Weights of a small GPT-style language model, trained from scratch on English Wikipedia: width 96.
Each number is 500 + 25 x the weight over its row's rms, rounded and kept within 0 to 999. Layers, rows and columns count from 0. Numbers have three digits each. The size before them is the row's rms in percent of the matrix's.

# k: layer 3 attention key, 96x96, rms 0.0636, rows 40-95, columns 0-47
# q: layer 3 attention query, 96x96, rms 0.064, rows 41-95, columns 0-47
# v: layer 3 attention value, 96x96, rms 0.0528, rows 32-95, columns 0-47
# o: layer 3 attention output (transposed), 96x96, rms 0.0648, rows 32-95, columns 0-47
# gate: layer 3 MLP gate, 256x96, rms 0.0835, rows 0-5, columns 0-47
# up: layer 3 MLP up, 256x96, rms 0.0831, rows 0-5, columns 0-47
# down: layer 3 MLP down (transposed), 256x96, rms 0.0766, rows 0-5, columns 0-47
k40 128:484472452508495499512479497512519530532530478459464494528536509511493544496473499555520501471488487500529506508508521496527497542455506511461483
q41 098:516537520509484509483478504458508508463479502555492492502509498506524474475459473481428495489511510488476489500526501513491517478481509524509478
k41 097:507486535496503510444464511509526470500456493496481491453495449475462479484486480496472500493487457516484477476504498555483494493518479521481551
q42 109:472504487436526488509509517535468479472558516427509474493524516529537524487475466478514510479474502469497503533514518546506494494501523525489511
k42 087:476550495481503495503548506500455502488548498498566492522531506559530484526520523475507480484459540467510524516513491535481503495549473526490520
q43 096:477485501531506574539547557498528532525510507517544521484520509469521507505496466486526531461503508565486490497484502499451528492493529547508455
k43 107:504491508523470510522558556533483498475523490534561503500520514503511487497484476504524495457471508459511525509495505497498523509450486481503479
q44 099:511515507499491502487437479460482494474492497514476531480509510518505480463503513481436454509485517483505524493470502518519489462523509507522524
k44 108:509500527465531540523454491472507509548530477504499512484486478501539483480491509517503534496497512524494507480534521521526459501514478498534538
q45 115:459436479529487455451507484489524491496479505496466487537495478517461491497556545528464463531501541509499501452486503508505497499543507484539514
k45 123:493451497482529507479527502491535506528496486512439521501452525507529541507502494514493506551485466494473485470501526462496504524473524454502492
q46 097:479501486448527533488488515512476503538506501443481506482511493477479501509501509503485541538478534495515503519513506501517480529492549477549471
k46 096:475534524497547486555522534533451469536533472491483512512519512515527539493509501490505531507469482510541556492534522484499500523510484437529540
q47 085:498462496430512509520483540496521503472567481489523516473495517496519513506489503474479503503511519534449525512504473521493505510478448523493513
k47 084:495514508479506499478515508555493501451541466505549485498498460509464497495515519500499520448524557545459554476521482523494462531539488499482534
q48 089:486523416488535500532495555506517491502517457452483456492502499497536472541513478467532512446546472540479490483505503523512499497538496461505524
k48 082:516509512459516507458494511498451499539527495512542437523483491491529492527530519463522508470522498513452550448468490520541505494501441505545506
q49 086:480520527489480509536461516505497507526505513485501486522523497491520468524500498474504462428519449538519520457528509494527529528531457501517536
k49 074:461518514533463491483516531504568494534508509465499501522504495512508499496472532489495475495491480512515491485508530442486561535474465480485474
q50 104:461498533547487457446537505473519462453479500509511487507515504526483515493501470516489487542464520454496499551490508514488496479463535471485448
k50 089:514492536462491484487434485475455480513475488495545497440466511507504475503514530502543548470499511507511494469494481520500482490559517535517492
q51 100:464494544504486498476534525499532505488494508501527453537495495514511518520469467493521462485489485480465499523536522483484473488452502515468468
k51 087:494516464494474514478502523526513500494461497472504556472526479500544474538487520464497468489505489467538481489487481499466528546450501510489485
q52 104:540487444490523504538444516507502476490543475488489517516463502507526511497498488518490528494480494497512500498541479500478531514527499504474540
k52 109:544494513486534508499487521486484504521538467505494495495510468469511489533511474489500539490496553525491497500470494494498468488521501481508546
q53 095:490454490536522494522512504523509499504513514479501487521548480530509489472477456458487442497495489503467513514533542517523509494484510484488483
k53 088:500524501503484458450524561532498497446492478500482511508506475502514492490492468475469453502506512498492483500501453538434527518500455497479528
q54 114:513458449491506515537566535538481498473499508470523504511486458510508522514491448455510527494493513510493477484515495522451557529501491491506484
k54 114:521484432524493454507486526489517471481517474528484532499491464521512463472509486509466532496506548507494495465461490513454520512527505490483505
q55 092:472473517450506494505496505552488501421494487511540515555505466560512508475485487491494519508440495487462537520518484534479474512496473518494526
k55 103:476507453481487499496537506518512509499520486438536508518557508570481497489478523474491458491485528517507509496525522504491476487510464534496491
q56 127:470517473469474497447514495535492507471478496477511495523527530520518526494470498476527471518438511469513497561512531512489495507482532527490488
k56 092:499516506497489513506518526516475466466529472486533512541533528521532521515493526494501462524417504456520525520517485488523513509489502500523519
q57 098:482495502490465485502512504512506524484495504540489442536479470518490421471505517501471443485459528479496492485527514520436536519517498490503539
k57 095:497479497476450467463523514513515513491454482522463466489496480540473493470476461470437473517506498528463465467508507524478528518522498504514525
q58 098:501534538478505495526448525480500532504541495526498477488509498513523458494476511470446481512482521493482543515493457522509514514496462489496519
k58 109:516495524486508491501497478504486499499497488490525484452487472514484487469521472490495527476544540551460553462508486509464441479563508490532531
q59 095:478498501456515497491535525524533517499510489467497490502485509509518498514485490454545514506493474511507508522515459507469474515528505536475490
k59 090:454491468473481518513523548532495477462535484492516484515511521487518529489544511463511473492498545488450519516498488508485518479530524523475474
q60 104:487485510487533498504547447511497515516479503511520489473505494484529525477503447481501528518492505500483468527510521509485476507556543452536516
k60 106:486517501523488524536576495515503477513517489509506528497501494462532493504497487434496504524442536464494519500513523534494507436510524507534495
q61 119:493450511514459462460537527490539475482486493526474521517481529509517491501511510535498465529525521489481483499494515524518522533451520529517488
k61 113:467470490539504534430483522499496472478496492526463478470457547464460515516511512546525501537522484505487490505506507516514552522468499517486523
q62 091:490562575495494470501505486479455472501450509562526486502463536510507472500493525491488509502502486502539558491498464495504503471468485453543498
k62 092:481508513474480444478485452511523490527471542518489488463465509481453495463493475526474516476517468549526497471480482471473482481535518544516519
q63 093:496522511442523478502513469515462524496477491493476509449503513492564482482483507492478512504489524440506490509497479530486457495489550484500507
k63 086:465524509520534511498497473483445448511535485503541513484522493481530500492544503497464518496488501507465543508539499520533494462523530516573493
v32 087:498523495488471475516477503487469513501467480521489466504523517534447505482477538485523518495505479511511548492523510499516489583528499517455481
o32 084:487476467484516491463468522504526513459516448509505490506484523548498535438504487535511467492495529472487484491499496489487506502473504507471526
v33 078:472516535502532494526443507506442473535462529521541521523480489524534528535531530474463497516495519485559522508452511525500524497470518481541537
o33 078:473519545500439451515506502457460504502534510525494490513516490459508501492481499530510474477482494528501506496491524479514501504518447494478530
v34 089:483523489536500519475503512512551476456496505493510488529533485499575468498511519495482470489503483505536456513503526459505529530493517506511463
o34 085:496491529534492548498527515490493489538503470504518461532498492461517471512496465495487471467501514507466533532551509517504473462526477481535547
v35 084:467468491462530552498501507483520496508479482467452572512474516483547513464514521484523496526510504492502482491481511518490513488477492509499562
o35 090:498480482489516412531514493484460545527538506515493500510484496469453471487533515505462537467486443507497535513474463486482521497532480491488520
v36 089:487545527470517491487492539531511463466472487475492426497472547521475518536480462515492525488514482480512501527458473493498515512511469482501519
o36 090:433528484467498502492464495464456543505481509472507475478537495526533536409496547463499519497505483499525514522516487489506475469484494508508506
v37 084:531490492482496508502505499504518527483479464509482535522496528510539545499532522488505470511510441479465459522454484502468471498516519537484494
o37 090:482486524511519476492550460535466501511533535498491520530459519505484504503519499525491490471487500523474491497467531534504538473518498500514456
v38 083:485525501493482484525475530499536481459449512513524438514495481515489470526504484501451522521494499477524486507437467508456524452503497495484481
o38 080:439511485488478514487518496497485511503496498507472490535534542540521494436498523472533515502483520485481504484522502519495484471471507537537538
v39 089:479555521476463488535505472525517519460464513531513471497523483507503446537527489491510517504498498527508463475489516510510501518512522521483521
o39 090:549459494543511504527524482504533530502529471491510518477540500503544543501502481525491479443484508509471525459500496480484516521475455545457511
v40 091:535525431523509488519518532498549508467498516467466514490493492506503509466487491521503513509509537497499452509499498504467516502526482464454514
o40 093:497452501510536515484516510509467529471502481521520486471474557458498490522513452439482504484470469490518511504480459524477478492507523521518483
v41 092:522517554531498497528510515525506512469540535523504575529500543474473513497520480486453496500500505521477494524486446476494519539436491524481492
o41 098:514488505481478496497505505480446549516538445498501498473492472553495505504487520482488496494528531467494482451534522541486516492538473500483541
v42 093:503482492562502545514492484493550510504524537503508497504556489481518486546519521486504477482495493510527485531500484487531514468513480525459469
o42 098:480522503495485516475480519522506529516496499503500468540515477498502472539499478509467440511486534494490480517559534543511472506559528450570497
v43 098:502508538478442478483510519513468535481448506548479528474500512521507496484524504477480522496494459482467487497488515481509480491508521508519486
o43 111:488496500494469484527530487542517549513521507496554519522511489495511516510495512497503477516523518518467525500504513515496519480437448540507482
v44 087:485485499482481522493525485526506494506554519497495547517463492472495518497501454531480469526495504503462487532504489467491499504487472560514485
o44 091:509536515537519541509521500500518458545514492461450508457460469503516500538475495493478546502529553483502470479513526525518521467528510464497465
v45 097:471540507476487513498499504475486467529478497518476490457494489514551463526508573472480501478486548526479530482490524525509533456524507511530499
o45 101:458479490528474484519485485500523479517496504506485467551504505481471516475506532546543491535484501540478476498500508469500517527459494470498504
v46 098:472490512491480529502510481509525512507498484503510536533513509515549511526491523468496483491483551496444492471469528478519508482534558523499463
o46 099:515493505529506469524477493489516456524505502553506491558487525516451470488527508542512503497516505478485500478490527504528570520481481460493497
v47 079:521488489522487447506512500476512472546533495507513482510521504498436533471508487512526476453510472477438450531542454475490508510514482518474478
o47 087:489482499500521545467498495537502521466504488468524503462485479483536504559485500448471483498495526523505478531482513534525477473506562473518476
v48 083:494520509478484541504533493478528510501513532507491550411491544476502444483512549490501498501509490502507533509553523516466493507483510484492524
o48 086:509473509478510457500523526534481533497470499492534494544496472502457514539509467504538503534524524517525471457535465471473520523468475488519500
v49 091:512491484515476464526532521467518498559564484518507494468488490474513509498512494516472505473495514540450509504526547498471460467517522486468491
o49 103:555490494500511522522501509588509464511491489474489488511525497450466511567529498512539490544529505499535474499511492514516504548477515483484490
v50 105:529483480524526490473515497518461422485480445472506549486473511525525526511504518491463474519526486540467458523528539508486530476549518485515515
o50 109:497520510517522496541525506473468533508516504522485496500478538462460497476512481494504499445486465505520552524500468501531515487504496496501526
v51 089:475481514477532495521490511527498509488490561519519506476512520504530501507525519486475487520516522520546488467475515481499497452518510491544510
o51 092:540500458498463473540497525457505495525534495530518510536531515499432490483507479505496503501496512508501526459507491474504561537508437532488527
v52 100:540509481507530474514514541493527517517558445484536510479476491495492468521474473483479520472506552552462455506496522506483487508523530452481485
o52 109:518448486524496526498510467511488510478493529505488489459537547483523514530536500479500486525503453498530500517503452515516471520476526484510465
v53 096:494502490518448459491491567485479492497478491523537483493509551519502498498542552477470516483469514515490561490481486519497537482468505518511491
o53 085:480505464487480489492471497515486481498502491505493500557522497557471488455508552516547494532511534471507492482502500497487498511444505521479544
v54 084:507508490522489536489456491467521499500480520525505448481527503466455492499525515532536469493506501501526513511467481499475447514466543525494458
o54 075:500518490486498515473535491513496472494480498509470509543489498539504494489523509514495523540476565485464484506521486541500514498490521511512523
v55 088:498540504512462479524505520486540455503512521486499472502515495458486488490499507508476485461496535529547508500512519473480564542503494502467467
o55 100:496517492484493534487479543515492475513515439497498459510493508463511515505510480506535502506502551473508459488530486513477491500505533490474548
v56 089:468512500534463462497532508496453532480464508504516500490507515513461438462488545470461542463498506519484545490478479528511503503514501541491471
o56 082:479487458499488512484483493506505481476504494500483502539502510580472501452499536510534492525512530476486475476496496490476497513440519519495500
v57 085:504503485535503481506515522478474483507488496503502431458479501525512505537562497480509479435491484519477508535500491492486506421536493505527476
o57 093:486543461488491537491498473486473496471520508477495513565524479479449499501516511482516476524490547534506531522527507463511492485500491491523461
v58 090:548509490526487462494490571504490494496505463483478494480512517521490467500481486515508532506510522516471496518498481542464497528518512472462506
o58 088:466467472528503512493498477534473533465495533492466494473510529509506525470524541470490500519506485484504517516511470522497456491441512519502491
v59 090:478528551524492499526491484483505539561471496510495499499551440519452506481486519476511543483479526476510521499522471481520504521487472531478510
o59 091:516477507504448491446477499488536521464486489507515491467489460488556511538479521515491448499491504514470470519484546508491468518520531478503485
v60 079:516510525457466485515530495479487504514504499507504478464503516541520509535520537507445472501513496536487549472513499493482513478515492489486510
o60 081:482520479508520514467486471493473479470486454493490527527504467474499497483535507505564459498510553508506487505533510484483483498478448459505486
v61 095:529490481509491518475539518523494512504520461518536454527484513473430524542514459522483505487510462497463488505474482503511470483456494481478510
o61 099:501517524464527520506493465545483482505458534447493517449540479553538504525501521466502486537553489490520488505498522531520495490480519492525443
v62 088:507449484481496473521516509493474500540497486497492512457494455499501476440443515481502481474503469534424478490533538487511475472537504471507520
o62 095:516448493517477516521522504531569472469509530495528495507497532504468520548513469507491515527530467501507480512486478477518526537470506512516453
v63 089:437479519474516462490559474480485524477505493485535449504483521477484512451519557528469519489491542520506496507500528516514480466531508499470467
o63 085:491487468492539517525424504521534484490469511479512492509517483537492445509513511473525519491506484489520448491468462486478473501476543454536479
q64 087:453489475493512487487514473504485466527510491455504515470486482479475507471473508479540503484519458534496557482504514515533493435529486492559496
k64 101:506524489486490470500472483497458510499494504473522480508490454452530466534523508490479512485503527500539507463488477542503491519472482504522520
q65 088:473493476474470501518490554507475494490499522485519501537472478489486455531532529494481511479502481533499501429484480492467526533539475533488528
k65 085:502507476504505513503544504487554510512519484506480482489487534552516508469481463492512471482497500518459453522518517461482494467491531460454490
q66 087:503482494531493471472540467500550533483482500507497489505526512531476538482472462518482482537477489464512489533515552482517493519467558482497432
k66 085:493541550507481506505500530492448509500512534498502450498498505439484487518524525532469504527515490484567523510498471543520496517524497539507507
q67 062:505495518492525523473534485486506466502496506540536489446515520485536506488491485500518512527518509477538520526488511518496510483492518544554483
k67 082:509505497489466473502497455487510513476491500522487518498548513542503537481457451484498455529482496482531486547518534503500528524436516512502493
q68 087:472492489501495517550503523524474495493526505438521487546510473504495452506511497451497515477488466540489498476471496485465518551536504508459541
k68 078:490512484468532521483482534512491493499541511519507507503454479442486472508532501525487535475535498507469488465456478495516461489546481497509521
q69 090:525457485528507508501536521516545547498466521523465489482498508516493553518486466516511505527507533451489434512511531506537502545496544515481453
k69 085:504523501508443495496528506510485489472467503549482513430511500540533531486453452476498495471465475500513466516509504536507505471456515517509474
q70 084:516485502498482520499551500553522543498475512481548524532504514507490552486479469513544539564473460497512472530503500509531523509457519519529465
k70 077:501550503479449469467513462498479508502501469491502494501530515533519518486472488452487484517482501491486497519520538528512491510471508497501510
q71 089:543492515505509546504493476510562528534503469505541549493517486486522542521468509532525515516489490530491475514493521483535491552478533515480468
k71 062:517534487510503453520516461528458485490484490499471491500523484548488506505464487440480518502501489503513493515532519508493486425505475559496495
q72 105:476527495507486488506452498456474468519520510517465500498487508515520437512510514485434474486498518506470507478516464488465485478538496502488525
k72 073:513485494504530516512491536482530477480504499493494491503457506484512480487546498531477512471521486488493504495507472469505521500542466483474496
q73 126:496503481464445459473472480530463474488495507492475487495529515527509522460495473482483496491476496468516522510537509520524464461501500501527490
k73 080:503503493498501465509480479512489481469496519494506500507563522508514490508495516449530495495466519504489552472478501506526489483523526531508483
q74 093:482500501520524539535537523500540526523508485471557493502496471447487503522463510518545541504495482543467470482476534469504518528509506481496472
k74 086:505504515494488499473538483517520499499524452512524514480524513479504494482475496511478489535480491514529484531508524504540499489488470512495487
q75 067:541508551478485522432464499477448505504504499513527556506510513541489502488509509517538489494506478461525532526480491524477503492482482522528545
k75 073:487501527474497501483463508489497495544535522471519492531497490519545482539513539519494496527499489472499527524516506518482476518514511471488551
q76 095:485479502543532542538546546500545531528495504512538527502511483461475504526463528521533493494493498521505456507474514467529499562510497516474490
k76 087:494501518495444547480515494516517485508522478524494503473483518502504498471464483516482494496515490565500452490498515519522515511466456492538517
q77 088:536547540484479514487442494497470537470516474531470526492515543536517491485511487507491476509510521457485528551519473546497499489478467505527530
k77 084:479499495517531495520475525497476515526487536484500506534478504511514460502518514498495481474501461453518535484543462497486486534475501489496517
q78 087:497491502469495478465462456484462495496469497496458525511503488548483477456499494480463448514515513491510545493527494530521499467486491490542542
k78 081:497516514515522512521474492444478480514520543481492519502490480515526474529523540470530480497466538485429508483505509529532459493541529500489504
q79 081:481505470523503503480523501520505496483484496572483453500461521518506476477510490492481488530500545469459504469536496512494535469470511528550470
k79 077:526501435511477519526512492445524517502482488506450532497511474486536506517439493485503490522510465481538507478527541505439504540458510451506463
q80 111:481493470485486491537502529519497508490536537493520474539497466499520460536517520482456471499510469525467523421518498500498513514536499501491550
k80 091:506511511523487492499490506478483528503489505501492524469525527480473508495461487506462506549477490451531526540514527517468515526455522475544460
q81 082:508474500513502481518517508493539558446492522525466482513522550517518505520501491541477489541471488484516435508516517475490504541446527456479475
k81 089:501489467459524511491494495518501466501511499488541495526480474518519470508558533517517518476536522563476487467495469470507477486564484503486526
q82 069:512495514518527507483536454515517482518477494504482496463504549498546505446490518502510490529518514486529486563539519529548468449471519495564485
k82 075:493523491494475481506537475477479533503506498496468511510523497529493546492447472462489479534467486477538514534477556518493517523460530480524493
q83 097:456506503484489516552459553505440468513508511472523490512496482496492466527510518506489529475516463529511530453496476506485485499540467532494537
k83 084:505440498509544498490487535514542454505508494487508499498478488495491505509536489531527523485502495520409492427492466482496469487564477515481510
q84 078:542511504497485476463541530486563522490512529497480497512531493512502523457487446511489469513479557468490452545519494531524539493497513525499454
k84 080:489506486489461465506524502536504490501506484442481479532491502431499550538487484508494507463494480547520477537489491457493509504518533503495507
q85 096:505472527500535524516564543539500531512491510474527550559481511480485518544505482509543511528481477482524468492466502500513512549501501512478492
k85 095:484520513510477495491524510546493524521509471505513471510486485478528521484495494513494493480460501548479494498502525505510477497493467510501500
q86 090:462486470463511478516517494520492464490511509435521485532504477511498499493483498475495500472465452516509526480502510510519488493527489485493503
k86 105:497506466470512465500499497531513480498502492446523494515505483490512501520505528499501529487510510561455484471455494486523478456559497518492499
q87 075:503475518520527534501516542513479494492513513485512518510523511487480528525506542476555517482504462537526509448489498482484523553536487460498492
k87 091:510504529437531514519461522518508477499530478521520501561507505492498467507530535495489519506527500506520490449495492518528485479548461538502527
q88 073:487531499528522511497483481501566555486501524542452484499494510525528482470461498515462445534502522469498486529528505517480524502448510508509477
k88 101:493527481537447509510492484488507489514505509497489481462504503490524530454430462479492442505448463482513482500532525486504533510470515463524470
q89 078:521524497454467491428443478475490494470554495515461524474519537537542474476484507532479475506503534445475507509477481507502469510493477509499520
k89 132:496492511510533514520494517489478503495502543491518486504482497493509481516531505485515510483529497509474540467492438487473501480515523537483493
q90 082:537512518535508540502518538503499525507499490473539526509518537497499522535483543517562512492494475501493473523491484491540490558481489488480502
k90 088:482510548460470517498517509524524521520554470523502510522508518496518455471511497531492521489501468492534503517503513511491496518487483502503542
q91 089:477528474494444460464455487501484491458509527529465486496503510497478482473536438510496477474519530470489501489516476493500514466510498497510492
k91 097:509470437503489467500569499509519489451457504482465479503487552539476525502492488486545533499518479538519466495505486466498518525493526492495479
q92 091:507473524513499564562526516492519498536501483486529520493491487461509522552475523510544526496483462521487486503473492473503499555503484515447506
k92 107:503524553460480492478515519526504490511553473499511499474469514501520489487521494494458508475515501557510497524519500510525487484491431489530539
q93 082:463476507507517522552512481488519468517512538461508478505539430505485511496459490496503511476481490534523502454470511493497515542505516494498498
k93 084:474517493494494490498481451523518475493514479460513479484490458464464502485495491453509527470506520551490496490473491513538496494563493517509515
q94 079:528449542472529467495475484525489503499555508486499512559447535520488470450502498489496476529496516500513541488503485473485536517453502498505549
k94 079:483514496497523550511472505484519497529545505444471458506469505445511539490527479538509498476491530494446536480534471503524476530557504478499537
q95 097:490494500546559555540481481506493537566499498495498517495491504493521511506480542525531517498493482507542507499512534478510495561471526496511498
k95 094:472531524485517553505471459517498501522553487495506481470489457480453485472506523505483520510472464509473523463528481535525493461511478477536542
v64 080:513464475481508503531520475466503475490518486539492532488521565479516493479503555507481477523505493522522560434489490481512502507481511480473477
o64 080:506459509523494478501496492500508535548504506507481500453514478469502501513518501497470480478487484503477480531521498553509468452559518487500542
v65 079:528518480493509480529508475494510565496531464533527523518489477473523497522499465492509465534491511454522495468473454500507558542496510504473503
o65 080:546499483518487467526477503509502458497490487501463490519487489518463462474487542548518477492544462537513504510494542509494459512533476466515550
v66 084:516503497496493471466492523501515510500473541509506513493500501459457462481485504514457519510492490513491473496513502514516535480449481522478508
o66 089:468475520484530509532490512515470478504505516495503502547497522526526520469498491475468505482501522494492528491501507487482493476511548490564490
v67 083:531523487518529476486508484520483519477503475540502495476490479500467496489471507508423496539506502505499516526503490542535511535542497536478523
o67 083:513518505495540478499521510502506472492505508492465466524515495572481469436522496518544502497503508491502484490499513514495470508500506489563568
v68 082:538532506490509537503460490459498496494504517531524521505514458504489506464508483492536533534521508499578509512486523501488520517473532500510490
o68 086:486511526489490491532475499473477484494525502469502531537512506463499513506476487533496476489489539545477503493498501501542526505537467487473522
v69 072:555505499484533514489477507528472511493502509500497490506494477505528449509487468486503509556501507434476459547510482500436486545480510553491453
o69 076:481531536504478470535539514477538522493514508465475532502475487499498492536498499508473468494495528555487564506478512484510511528506471484458477
v70 086:537513504476440460489530518535541527520480483490478522511512475525518457505498492470495460490495497494445460488522477517449545489528495497474553
o70 086:534529476479488480517530531517479467486503502499502518559495502557490486504492525459514504503511488489515530482467537509498466530455461501523512
v71 095:511542505449444498466477500528502488491523472465529496491492482516524509507503517518505486509498493493526505525476490521509506495517462532522511
o71 084:467529446492494491476483485485501471465480499509475513543515497577464485446502519506532504511506545477502482482511511490501486495465508504509520
v72 075:493526471509462471457525499563515501468478521492497496500486515509499511492538440528472501441494515515441491501494476536474510502527487515491488
o72 076:503510466489560512495511471473520463500479473502489483522497482578470481454467549496541502482519501480531487468501500494509477491426524505539490
v73 084:491518485534471459522497483508445468493439554463504463499493501542514481533482548476501463493521487471529520511532525514485511524511501544541481
o73 080:482481521518508528503503524536509522521512522496517495508505511431530528494475439511494510496498472519519507490518459461520498484505479497516456
v74 078:512491508450512447515496512490489557497513531459491477509526494498455502508456509502481436497520491502510519470510480501501490492547507521510476
o74 075:529472520547498542545512514481535454499500516504521533494501478466534519544491523509526535488496492495501482479493473487506483518507479454533497
v75 084:506569503464451517457514506539512496512534476528531475509517460517518473516519489485490516517485503484513478526516483560514510530488457474534519
o75 081:469521461492508485482492487505500468479478507493485511549527496590467487446488520502527495496508531481498494478508507499497495497463516520524525
v76 087:537451455555542453490488487471522511497498507510482517488498480473470509512492463488544484501518530507501508500503509496487493489491553507466476
o76 082:520480547494498511506515502514510519514526515496521501442477504440529502553509486501478495475503472528483511510484502500514515514543481487475479
v77 080:525530503487520468481508516460456536460500461486554454484485522519504471516517571516513536494460530509513534485512533512496446514512496474545509
o77 085:466499488496503478474467449459532490480472518475492525497536479549492492462483493510527465484494576478455455468518501499516508464482487495498525
v78 097:530502535455480515432455490495436503456491480497532519497506517497486495515514488532561512523515512472515513518454491535493448519508482521514500
o78 108:462533504512494460487475464451551492477499505481465553503490471535470478495507523512512455492482581518441506488498512500522505467481491464483499
v79 074:500482512520462493447477469514466505500512466522467520511496492515484491485517475487482507488498490483522500513467472518489474497528472561530537
o79 079:482552452475502491494492492454492484474487504495472525532500493563482474452494498508538496509491552489498487484494526515507485480480518478516534
v80 074:512520475505519507491504490485469528460523539552513531476528486473497496525507542488418523496496458506532520539514514468537518514485486509497516
o80 074:518481523534489493527494515471511526529488470484522462528569477512473549466499468534509512506489496498502444471447492514493489480551516493569511
v81 081:498508471540490482475506530481519464465507500522488531470495575486472504482498544495479541492525511516512542485499475488528479505457500492512470
o81 088:451468540500527539467497462469501537516497464460519498460515473504511508481504506488495460489472520511448470491484500525536510452539540477525501
v82 085:488465470517535483514507477472529456496491529509442526491478548516468539484478504521507462480516516546504494490511502455513481487492522497512530
o82 081:523471532502494532507516513514474524524517510518509481457484503414527520551507471475472531499499459513517493521497500510506507503542497488483483
v83 097:528511459490527514530515501486539526503540486515511471487472478524525526519496485469476486505502512515526530490554510478493513513477506432556533
o83 090:482510484469503506492500492514451476466469544498495487537523491523461473468506525501521504480534531477509471488501538519492493494533469515508544
v84 073:531469482477511547533480524473491519467506526492497530526478547508488522487518478534531478520488483479481477470495540490483518526497523460476510
o84 072:513482542529501476522507494506506513525528521501498497465505494424514515558496500504482489511491460521512523534502493515496494483524493493472500
v85 085:539513505484511551518490506512471501492485496474482489500519399502520477518462498482511490487492516463480477517467500490476486546530511553509524
o85 078:503494527527482503541499523460540496513530499480552507487441511480521557539453496509497505503512452540525540499472452447500507535470485464490473
v86 072:514457494504497504502494491487506468533440502526523487479478514532521489464519511495505490541518480532534521469498485526464493445521539498518496
o86 071:520500496451507515460518535508522518489533496519442557471472482483498503531521479481489490482463505508480517528500494506496494504502486528479517
v87 085:527438479553525487510523489522539485471459556470465525525486482502510498491482467474489500501511491469487510504491498466467506501481537523470474
o87 080:513491537496499509515526520507507525515527494505514487467473514432520497546506482479470511485494449526503536512481498505515511516530494483492475
v88 079:510519507477500515536517518524500517532511478519508509485487463546502500487474547454509459508495507485499506469493484543454497504479496469549508
o88 076:468479488485488500483474504522479449472494554507487513561514487527466486499485508475512514500514495506544479475493505485507474526480476484497537
v89 080:534499524497492453507539505542459499494494529469495492516473518535519491572504505469479466489501491489512548498463473494479498550453517504483512
o89 082:505508510525511523508575497509496486471456512497532521499481494480532499491469490507467511492524481565531512504478491490523501509507453478503427
v90 088:495497494476539480505492501509519484463540467512487473475492508487514496467491529523471514505506494528504517474536531528502503478517467454525539
o90 092:488510478490490480488469482484505491486485532526465490505516491558463473485524515469529492490493534460505456484500516508469468474500494509498566
v91 090:548489492484499461515486510497464500536464518492504511502518409490482459491502489453492487486480496493493486509528514559481482458561536519477522
o91 095:511510529494505505520496530525556488480562480475534536469500515491500514546482476499538488471490476508485513494448463457485490546468453507481500
v92 079:452501495493451472448450510507517496501524477533518518500507508512482453482557527520471527521495527520527503494477486522525522501495510500496498
o92 080:490533470496523477487483485503494480490483488480475508528532487592495475450497520503528458481490556472474502497529508511498487473464517518510538
v93 083:505509459505492520521445549503503473531463474526507504463495505517502503471483571532488517508499497490509523487551545485520500511469505466537496
o93 078:448485542476489475479483505495505553511544546498528506506547515478496525492517471469503489480463517483472482503497507489517510440543513535533551
v94 077:505513486533538488528554483508541508480561533511503486522522481512542496535502440498516511545477536525500513447504481479508523540483537504519483
o94 080:567473516523526515513515518525477489531483475493527472474476507475512500520486513498472498476517446536516536499490509524503509527519475512467484
v95 083:494558453508547458510536513520544513462491509541514482488492495503481488549500449517485468538506485509489553525526482495474528453489510464504484
o95 083:493480518490509518507525492531486499498524502447460502514537492467491470496509533528481467480522528519504495505506531530509535530526437519480488
gate0 101:495497492510540508473460483473479522522512499543470470483505516480490473507477507496471489509471496495480498479500526516487502461506506453498487
up0 101:481527502517481502504487512496472537466470485502477551505493505514558512529537498499484479499498473508492479526532564539471523480509447544518451
down0 102:506513534507507542467493462516506536486496505482482463504506497540504496505513544442453483505507490481500499484506501477507500487544508469510504
gate1 107:493502453483522494466520462500506515478451506475499446531517480545459505525450495527509504500474518480502480502517531538446485504521475522479516
up1 112:480504479509456540483495461520484531492506500461480562475504512476457480495518464530549528467509495480502507494477482501525475511490496468545496
down1 112:461473536476493510477484468528492485461505493454522485527498546513509496496509519511516478498473524464528485476467499485469475497518497474471466
gate2 107:522497511479487496445495484549479466485490478480534474509507501507507467494510513459537519519496514499547513545491474505516440518516501517509522
up2 115:510545502488491471446467520520519510483540520508510536503483489491517493534529470470485478502492511494520503512491466507500470450503477505469503
down2 096:515521561495515480498477483510462515472509508517503506541496471507509523515559457498471505486503483527542505527510418496463474482465473486492513
gate3 099:510466489479482539498502492507479465467510472511533495482518496487494502471496525498518482516498491521571434503496481496470469472483474489516499
up3 095:506496458453512456481503523511487504492488507536515542511541522515448457518482440521492529487501471456511489524541499507508552474504505517524498
down3 097:522471484466489510526478492464522500464546466473533504495488525479565545472541538483530464494485488549502472486487483488517516492508511496517503
gate4 097:511534512518489516502527475514506485463485521443472486498498488517486521488458514505501490512487483478547538514514512467500504490500486463516505
up4 101:473484433536457519527473520518520485451490495465514465447473530468494508531484495489488498546470521474493495465500516507505506516512514450520522
down4 105:503516486525504544461520513482494519495502505515495452515467507509484492495473481504487553526469514491506483486484533491512514503479536463487480
gate5 111:473507486495521521484466476548536492542516494489499501530546524543501495450484533489494550507471540514522487519514490466464482532413498523528497
up5 107:469516506487522523501465502471517489506490546492486487503478483501543545484539535485515464494515524483464499481493479481498490477496573517483493
down5 113:515479450472480498471531524500507514486498463504487501516463549456504539502492509554496433504531484518468489519455532530455514468544510517491494